{
  "num_attention_heads": 3,
  "num_key_value_heads": 3,
  "norm_eps": 1e-05,
  "tie_word_embeddings": true,
  "dataset": "wikipedia_en"
}
Each number is 500 + 50 x the weight over its row's rms, rounded and kept within 0 to 999. Layers, rows and columns count from 0. Numbers have three digits each. The size before them is the row's rms in percent of the matrix's.

# q: layer 21 attention query, 96x64, rms 0.177, rows 0-19, columns 0-63
# k: layer 21 attention key, 96x64, rms 0.181, rows 0-19, columns 0-63
q0 110:577465539454505437553422571517549533479507469609547518547540553534514494473403514487554608570493550466466529453537521464631563490470602518441454496467565539460546505492474571488471462506571474
k0 112:547443548576500517553510568500587484490456467607474542505498535503563466442515449439435494571629522496422529420555491520599491432522493465529515522483565437462523532446501506609508465475537417
q1 121:410453564508530408515476571499465540462441513528582594508493406535515439538471481469455487484449451494558412524480456489498394585479537432417486484507473462421462456497449409537488548561559485
k1 113:465450500479490406461433572544534472498460554467580496515532506536509447543493564482460488565545479463559385490442467490543516555491495432363497442497613479437410543538501404537490528546547478
q2 100:621488435460469522527512530500477475570440528527509467595530576561425482483462493578393610535478541541450422531598512508496440499520496551485564543484493425445540505489561596489506506531520436
k2 103:488483572430476520467559502465416485551449499515442488552451529557526475394553547553454516541563513521379449436572438591510466501444481534535496546469456463420511462496584559570483426570544503
q3 114:517539526467596482472468512420461514465400469426471520427550470418455502415540549536485547508541589419505532569509416488482537414460496503495500524488444500503525547469441465623462463498624493
k3 109:579506508545627472517455515475480371498463565450511509522441470462436575534562495564453558499557509441489534553511511461527493492433441451518439452521493614557459579433472588473510449499537549
q4 115:546549585515489568501486516552499488546557520479505529488475512488502558485538459510400461518473483511532491416597497510493508559533498436397584455640474503595568526482524431513369465570501538
k4 104:446468580474504518480471466511493470493624473462462574526580442508434486489430445545462503558512589503542494452547565550463568597553499417448635469483488493568552542461482461513437488530438482
q5 100:543463478497606402471528489493443483472393438488574442496544453553591457507554482502469470430449430534451531494595535464518513466510528524442516499417451521606536465439516565420503436502425492
k5 113:463530570528452428434528605362509530588488559530500452472464505574510514519485493543460533554373472541416509472482472495504503447535485471415489455480503452487541520407357520501525503496473512
q6 107:539441531448447502515576513413484524499518411478505441507448505491415426557533593511511527545478424499455452472561573568550518474554425436488362553488586418502463501532453480545538457543482522
k6 109:539476484471499528545497496441479442502480380486575528442473535593452410563576542466475596488418477538439385561635552537536528424483507491537535583488472487506482488468539470514515526551512511
q7 113:525596470497442510484521606397501481502510490607575544516546593602465598462593550530470431556568470567560529455543512455485501555458493613498502537491530489519494486467510473530543513542524520
k7 098:521541416396427480415508555455486423485562529521503637488500514407502476393599478570501436471470430543524476533519516524555587500512530455496499531481482431485536565425498508519514506569490450
q8 111:431557371498484554519501612533494531497571483505535449483383444465481419470531482611416488459488581455441526499499436512547462440474457493462504456476516549480440515495557442460524462592465531
k8 114:428530391517496609544448560446495614493464472508549492457438485511430436450456488542537399509544507511456515471456451476513539478479473453530495477457476570454444516575460465428511465642468545
q9 117:567512413512559477466520561523516500639489552480506581486527488543447438522492545449549511540610514456543552530563489585486495519554562581574524571499599497430491534483512556546487496532440584
k9 116:483438462480563455466540499560475482521425548486569518422498476586421482449571475465572392547532467439483554363477484551382443476475587512523441463497466478468525475494538569485498457545491530
q10 102:460473532569581441421374550432454471478514503443521509550499554515525489470501527595506469463499555518468394504494453554541577539461449547569588462545550536499520568484591529498438577469551455
k10 106:523484512562453468531568529482429499507481597342618476520438503449463593485477462505498520523516556498507517439520529499509574458549407515533441589473503484412510567565539452558465477484559465
q11 116:541416515532529525555583473525545540495617526418573516495373529577525507511494451490433508576503458423482564518476437523534579471531545550484609507525515503502549521425492577515508502427534570
k11 107:444456579510475600546522458548501541469544559456453485497375538505516493581487422529421474581507485387534487416526489473501472492505532542457518461420514464563605520473553533421534445573497488
q12 104:511471550477518447485519590517447524513461493546463533619512492530499498572566572477529524494588558465477535460591439505467502392539497419508498556513468500462496481558646446510537489405405496
k12 100:446499593441497503509621531464504446464532553546560510514516411499551490465626493572490498461520520419475491498476529485437519461518506440589603533504473517473357443533423466536526464454470485
q13 098:561506511499421500506601458530521482588515412540565511517538493451628511550553562501467564515464456496477407489403540469470435412509538548576480453508589581513485481453525503561426491460520485
k13 097:546478451569438559514520436519576456576482495664517482503464493436518471521489518489474590473446492539595486401520549524413410525503394436471436543526509539500491462490471508488452562550494478
q14 096:496554517543561462573485489444480482588502427522481580484470517393619537569511488448555470547492563511504507527570554469565530480415472560479482565490419589467472591497533544546463556563443481
k14 098:447633470597529504492465453453464457472420486515471427441554456457532461485487337478439442526505454509529546475555506551455524575447499509440511601540482488472430555488425495520461502496553512
q15 120:540506533548497552459466512599436481441550514503520458526478572544575406504518506469593557483583513488561548602476518583519526573490562657492472498538447532517521469518489496520475579496456417
k15 120:592525502547448529517477462528473517408510559467436446571471548477554458535530548490578410532489463481532558533440486572418466462452553502580510510448524460449542523415407435453395498467486422
q16 115:455425541480517566574553538460476481510505535562482462455458584490547525572565450488580527493576577628462507510437546492564466450542481579511571461465553425576523451561533459489452502509524583
k16 114:405529466509407499542449510504490470480508502527444458454544445495588531589547547506507529511506593552375561535466580529505514500478478559512561478424485501565442504551550574431366539499527531
q17 114:519498474599441400520419459521494537577534446470499494479484568542465611520506506515544419499490559536543482590468549507439541482613585521472498558430557549449497443497438493567520478494523405
k17 122:500446478525543540456460424535532497552582435457480453453502520485566484583569498531473374509480526386457469565496544491419458513541530546437404576557526544481503512481491505589537463486554398
q18 116:473553646530535481516474460499536486495410496515464428507455435455535495519508399516461510511485441399533465475441520436546621508514506523430441549521533450428415517549608514487528481509431467
k18 115:502526561532535482517462521457551570467426478577515496547403518487508569531468453488536462569408555493537468498487507463531531517484593520405491628552455462522404476503578449588489536462394481
q19 113:468470426403452554482493492528496530465554485467511565521617481480488504510538490567468523368486584479489483405565531486453605523500467519393445488491476529444448499521447579463423537412506519
k19 106:496462530450542568424500513447560520504618514552540538536503575505466523524530532422445508401510518538512542389593568507435579462519536533492513511498457532422487507537405489441498442413586499